{"n_kv_head": 2, "rope_fraction": 0.25, "beta2": 0.98, "decay_fraction": 0.292}
Each number is 128 + 24 x the weight over its row's rms, rounded and kept within 0 to 255. Layers, rows and columns count from 0. The size above them is the row's rms in percent of the matrix's.

# layer 8 attention key, 192x192, rms 0.0748, rows 0-48, columns 128-191
size [ 64  94 110 118  42  94  49  95  90  94  87 100 145  73  58  47 127 103 252 103  85  95  99  88  92  91 100  86  89  90  97  87  95 103  90  94  90  98  87  85  99  92  95  88  96  86  99  85  96]
[[111 146 116 175 147 125 137 151 161 121 150  91 169 158 161 132 136 132 156 157 155  85 141 153 147 150 112  96 127 120 113 142 120 191 112 111 113 136  67 122 134 143 115 134  83 155  80 106 133 119 122  90 144 123 126 113 121  82 142 122 121  91 135 149]
 [136 133 165 116 124 105 121 112 120 181  92 156 129  99 136  98 113 147 136 129  96 123 174 137  88 110 171  99 124 141 178 179 170 118 155 126 105 163 154 195 121 116  90 163 140 120 111 144 111 120 155 135 107 163  85 143 137 135 108 131  99 138 140 131]
 [141 117 132 102 117 133 100 108 138 110 100 110  87 137 100 166 126  94  90 119 129 128 128 111 168 157 118 100 163 109 117 135 106 119 117 146  95 121 135 112 161 115 142 127 117  93 164 142  98 148 149 108 123 120 138 177 110 125 136 143 133 140  93 133]
 [127 121  90 175  79 161 121 172 116 120 129 105 128 142 130 125 123  97 169 135 180 134 146 162 106 168 127 164  70  98 131 114 120 178 105 162 116 128 104  62  85 152 125 102 128  93 101 132 159 128 143 122 122  86 127  71 128 115 139 135 126 128 133 121]
 [124 104 129 108 106  79  94 102 110 142 108 104 127  80 131 146 120 149 123 133  82 129 118 136 112 100 194 108 129 126 197 156 146  49 143  61  98 147 159 132 141 125 125 145 118  89 119 121 109 136 129 113 181 154 125 131 175 151 129 174 100 122 156 144]
 [170 123 123 130 181 111 180 116 166 137 130  96 107 175 113 128 152 144 135 123 145 123 187 128 127 176 107 156 127 166 117 145 153 141 164 134  94 108 145  82 140 109 101  87 102 139 136 115 111 153 105 147 164 133 146 110 104 160  94 134 127 173 119 127]
 [150  82 141  90 145 136 103  97 128 154 100 112 122  98  93 106 118 122 110 140 100 136 133 111 136 138 147 144 161 131 136 125 154 112 152 137 138 103 137 171 186 110 106 140 153 103 150 144 136 105 156 115 132 129 107 143 161 116 140 151 126 110 116 161]
 [104 165 158  98 180 123  84 140 127 139 152 160 114 118 128 129 161  99 143 103 127 214 135 124 150 127 137 124 131 173 114 168 114 138  84 135 129  86 180 149 122 135 124  99 166 114 136 124 122 135  84  93 139 128 120 120 125  98 111 100 139 116 171 125]
 [130 160 144 150 212 129 108 134 136 167 149 165 153 119 128 144 135 155 107 128 120 125 112 143 164 118 118 121 135 136 102 150 119 121 144 111 173 158 107 124 128 142 120 149 129 151 122 111 146 109  90  95 132 136 163 102 106 157 143 104 124 106 135 160]
 [139 103  96 109 150 150 113 144 139  79 138  98 103 107 151 134 151 164 111 154 153 100 109 150 128 123  89 132 142 137 126 180 114 121 116 111 130  93 184 143 145 131 147 116 136 180 143 137 103 133 135  99 163 119 151 149 140 148 111 156 114 152 134 139]
 [138 142 120 109 126 117 122 100 156 142 119 144 114 151 148 151 136 102 160 102 139  83 104 119 136 118 135  99 135 117 101 169 118 105  89 162 111 164 109 170 142 108 128 114 117 105 180 109 109 139 141 103 145 119 131 144 115 172 137 164 124 151 135 126]
 [139 155 136 127 158 146 128 116 175 122 143 180 145 102 124 108 148  82 136 112 136 167 127  96 126 124 128 105 120 119 119 116 131 134  94 115 115 115 125 100 116 148 109 138 112 126 106  63 112  91 112  98 111  93 117 153 162 157 132 109 144 113 116 150]
 [ 98 152 125 184 133 133 140 186 136  91 152 130 140 159 152 127 130 123 146 119 151 119 141 150 144 146 125 141  99 122 111 118 105 222 115 131 119 140 110  90  85 151 135 108 112 154  99 109 136 154 109 123 137 126 150 108 107 132 110 117 133 138 151  99]
 [120 144 105 163 129 131 138 178 150 115 171 101 170 163 136 130 140 114 165 127 165 140 126 151 149 132 121 156  91 102 103 117  96 232 115 146 146 123 118  81 109 163 135 103 111 140 114 107 140 157 108 114 107  98 149  93 108 118 114 101 127 127 144 109]
 [139  86 153  60 146 116 109  95 130 149  96 131  86  93 106 126 109 148 127 118 100  85 131 121 117 117 142 110 157 162 150 171 139  12 145  84 101 123 134 181 157 117 138 135 133 114 132 128 139 119 134 116 173 147 101 156 158 125 110 146 137 106 134 168]
 [159 100  99 158 129 155 182 149 144  95 145  89 158 151 139 130 162 125 156 151 184 125 144 131 139 171  75 150 139 121  89 111 105 154 119 168 128 115  75  92 119 151 125 115 112 192 171 105 123 138 149  84 112  87 142 106 113  94 100 109 165 120 139 111]
 [114 164 101 155 128 113 126 166 145 119 145 112 150 137 137 107 125 128 148 107 154 144 133 152 143 123 109 142 108 139 115  82 117 200 140 130 110 111 144  75 110 181 149 108 102 158  92 108 121 148  94 103 154  75 147  81 111 119  95 102 149 124 158 115]
 [138 160  98 136 111 136 126 167 107 126 171  98 118 116  92  95  77 118 116  96 150 176 120 136 155 141 132 123 104 137 119 112  80 153 154 127  98  99 152 115 160 168 134 142 117 127  57 160 122 136 114 166 106 110 127 128 127 112 122 141 124  97 147 112]
 [161 104 140  68 121 119 107  69 118 160 101 131 100  95 102 123 113 141 112 155  89 128 129 106 116 110 139 108 155 150 163 144 147  90 146 113 125 127 137 193 175 111 114 150 148  97 145 154 122 106 146 136 151 157 102 154 156 138 128 159 120 120 109 153]
 [118 125  91 145  71 139 128 151 122 109 155 125 169 170 111 106 135 138 134 122 108 114 151 135 172 159 125 176 157 107 145 105 122 142 113 144 103 107 116 100 114 176 150 141 117  91  94 144 133 125  88 156 111  82 143  89 125  92 141 151 136  85 147  93]
 [174 155 144 183 109 154 136 119 116  89 151  97 135 139 127 125  77 171 129 152 125 196 130 163 134 133 167 130 158 128 111 125 107 150 131 125 152 136 122 119 116 152 113 136 125 138 136 129  78 132 128 100  72 130 132 113 103 113 140  96 113 143 107 150]
 [100 137 115  98 113 147 151 121 123  89 127 108 127  85 110  59 132 131 197 130 134 140 119 112 115 109 103  93 122 101 103 136  72 128 130 137 143 144 135 133 133 103 137 127  69 101 109 107 159 121 144 130 119 124  97 133 105 121 151 123 148 147 117 139]
 [168 139 117 159  57 153 110 118 186 133 134 133 106 114 120 141 163 111 123  84 131 125  92 107 105  87 132 125 138 120 107 138  96 118 115 160  95 137  59 112 129  53 162 102 114 107 156 115 126 163 109 159 123 157  95  97 130 149 123 128 159 134 111 122]
 [138 158 146 117 145 140 174 122 116 170 121  88 173  81 144 148 114  92 115 141 127 157  94 135 145 164 155  80 118 147 106 158 100 161 115 114 128 123 169 125 139 163 118 158 127 127 120 146 106 104 102 110 150 151 102 176  84 116 121 121 120 168 123 110]
 [128 146 135 128 176 138 145 138 148 164 124 122 110 142 145 145 134 131  88 127 101 124 188 120 139 142 116 146 135 155 134 125 125 132 137 119 167 159  91 120 133 187 168 146 164  99 111 104 148  86  99 126  84 115 136 128 126 133 137 176 123  99 157 103]
 [110 111 140  76 167 143 130 151 114 120 168 133 178 118  89 119 101 125 100  79 129 134 136 121 140 117 112 105 150 166 113 132 119 120 123 155 137 101 130 129 157 121 132 154 137 148 106 173 129 133  81 140 139 143 167 164 111 102 151  98 139  91 124  99]
 [164  92 127  79 121 163 178 159 144 126 156 115 145  90 126 103  88 122 123 127 111 143 155 140 123 102 144 102 115 156  87 109 113 136 143 150 168 116 125 131 105 129 167 135 138 114 111 159 158 137 149 168 144 128 133 111 133 108 165 117 129  77 174 163]
 [132 110 104 174 123 175  94 108  93 140 134 122  81 135 136 130 173 137 120 161 145 125 134 163 158 154 137 110 132 115 139 187 160 141  91 126 130 162 100  83 128 153 160 123 131 162 155 153 137 138 157 133  67 105 150 141 118 131 132 113 104 138 166 140]
 [161 124 130 116 164 147 116 113 148 117 143 169 149 116 103 168 119 133 113  96 140 132  95 100 117 148 104 132 115 129 150 116 122 127 105 122 125 118 162 141 109 146  90 154 159 122 112 130 169 142 128 131 109 115 132 122 124 114 153 138 139 202 121 119]
 [ 91 121 147 148 123 123 122 168 102 145 103 116 130 129  98 159 108 120 116 129 185  99 157 118  96  96 114 126 114 115 146 114 184 151 128 104 140 112 118  74 115 120 132 119 116 119 123 161 103 150 127 109 129 160 100 162 139 144 155  75 116 126 112 115]
 [125 139 116 124 132 134 119  83 122 122  86 173 140 103 168 144 143 151 129 129 111 113 150 132 122 115 146  99  98 103 101 127 109 123 121 125 128 140 145 123 148  88 144  76 139  79 138 110 161 101 103 164 113 109 126 118 133 133 135 119 120 157 138 105]
 [121 121 117  89  87  92  80 146 126 149 121 110 123 134 144 136 109 136 154 167 175 131 133 105 144  81 139 132 111 157  99 147 105 127  92 157 149 115  81 151  89  84 120 144 134 109 164 153 124  95 167 131 122 125 165 175 128  70 128 127 105 116  74 103]
 [149 158 127 131 173  97 147  85 121 115 129 165 184 143 159 141 134 115 144 100 163  77 120 156 143  95 107 103 129 144 118 116  95 127 112 114 120 119 138 126 124 117 162 118 139 166  84 105 147 123 102 132 128  98 114 143 165 139 131 139 124 164 149 100]
 [ 95 139 149 124 136 134 146 114 122  95 142 114 127 168 113 153 133 177 126 122 161 101  99  83  81 106 160 167  83 121 186 126 107 131 158 134 149 122 117 107 153 130  97 126 128 112 112 104 109 146 120 140 127 112 150 107 151 111 116 109 132 170 132 133]
 [139 173 167 143 157 130 132 149  72 117 139 111 140 130 153 114 168 119 114 137 143 146 100 138 109 111 102 126 130 119 109 148 119 143 130 138 163 157 110 128 158 121 138 113 139 138 118 107 107 125  95 152 142  93 147 114 115 159 132 115 157 135  84 158]
 [127 160 173 104 119 107 143 147 106 128 115 209 117 165 101 154 116 125 109 138 125 106 152  96 136 131 134 141 133 163 117 126 106 135 135 154 135 133  89 106 153 106 135 104 128 159 103  91  91 168 100 117 134 129 109 176 102 109 150 176 132 140 144  97]
 [128 128 119  87 103 100 150 115 168 150 160 150 115 118 137 104 120 155 134 138 101 121 167  85 133 111 155 129 113 174 100  89 105 126 145 133 140 161 107 133 155 145 118 112 100 133 119 108 135 149 111 117 187 138 111 113 143 117 116 116 137 103 139 145]
 [164 114 131 128 146 141 138 161 130 126 134 154 120 122 134 114 126 104  94 146 171 117 184 155 170  92 105 149 122 109  97 123 100 138 114 146 145 147 138 122 146 130 115 120 128 139 121 145 129 114 111 158  80 148 152 136 115 136 114 162 115 152 145 116]
 [159 115  99 134 133 110 106 135 145 173 111 129  92 133 127 109  93 123 160 114 178 140 141 126 133 116 144  60 107 163 131 154 125 109 127 128 102  93 184 132 136 102 180 158 118 111 110 138 133 106  93  80 191 109 185  92 100 103 160 132 130 145 136 135]
 [101 102 117  75 157 164 131  98  97 143 110 153 131 161 101 100 143 109 125 138 113 121 108 119 115 141 122 126 115 109 129 128 140 105 103 145 123 121 156 161 107 129 121 152 120 147 179 125 147 153 161 133 140 156 104  96 139 164 143 115 129 190 126 145]
 [116  91 100 131  79 156  93 183 108 129 143 118 164  88 133 115 101 145 157 131 120  92 131 126 124 100 101 130 147 139 101  98 143  97 162 135 110 165 142 137 141 102 160 178 141 136 144 139 153  91 184  89 136 102 124 163 156 104 129 148  90 138 100 136]
 [135 127  86 165 148 115 146 158 179 126 112 164 105 136  94 154 157 146 130 104 161  83 170 102 161 114 148 102 122 100  93 104 131 155 148 106 125 170 140 108 133 105  97 135 132 154 102  79 130  87  92 162 121 145 149 145 128 132 107  75 153 113 151 125]
 [107  97 133 109 102 162 111 123 151 142 142 111 135 148 107 105 160 127 106 139 131 162 163  82  84 113 107 135 144 120 163 145 164 144 181 152 141 154 111 121 166 140 100 135 119 116 143 131 124 131 116 160  89 149 114 115 140 115 171 115 116 121 144 132]
 [ 78 101 135 117 151 175 142 189 122 133 109 108 128 144  93 129 128 124 134 148 150 119 118 105 112  85 106 110 117 107 134 127 119 145 116  90 134 123  97 119 114 163 137 127 141 115 117 122 127 141 179 104 147 135 111 175 133 111  99 156 123 116 138 136]
 [ 93 153 116 112 160 150  92 136 127 158 103 112 138 143 124 122 118 139 162 145 111 127 120 142 152  64 118 118 123 132 163 115 100 151 152 138 108  91  91 128 130  91 107 167 122 152 148 144 147 107 118 106  97 143 128 116 129  90  93 135 124 149 141 140]
 [120 100 100 101 117 133 139 115 152 114 167 172  98 124  89 184 124 136 121 152 144 104 100 104 130 144 110 133 117 174  99 118 129 124 126  98 150 130 145 147 106 110 151 134  93 113 121 149 111 158 135 131 146  91 158 120 120 129 149 155 133  79 106 136]
 [151 142 138 133 111 115 117 133 156  91 147  96  87 117 151 112  87 133 146 156 170 122  92 180 115 122 118 127  91 164 132 155  72 137 102  98 120 124 178 147 132  97 147 116 103 160  89 111 141 112 113 112 121 136 135 121 115 141 147  53 118 131 127 136]
 [ 94 134  97 137 153 109 127 179 175 162 137 113 107 123 110 146 131 166 142 151 111 130 100 123 109 174 118 107  97 150 115 122 105 119 115 104 118 125 139 140 105 136 145 130 110 192  97 144 116 138 148 119 174 141 142 168 122 133 125 146 130 114 107 113]
 [157 180 159  94 140 101 105 164 157 120 123 143 104  97 131 120 130 141 101 116 130 122  94 135  74  92 137 139 137 104 138 144 142 130 100 108 111 121  88  67 112  94 129 152 127  95 157 117 143 146 115 120 113 138 154 147 123 137 158 116 154 120 131 130]]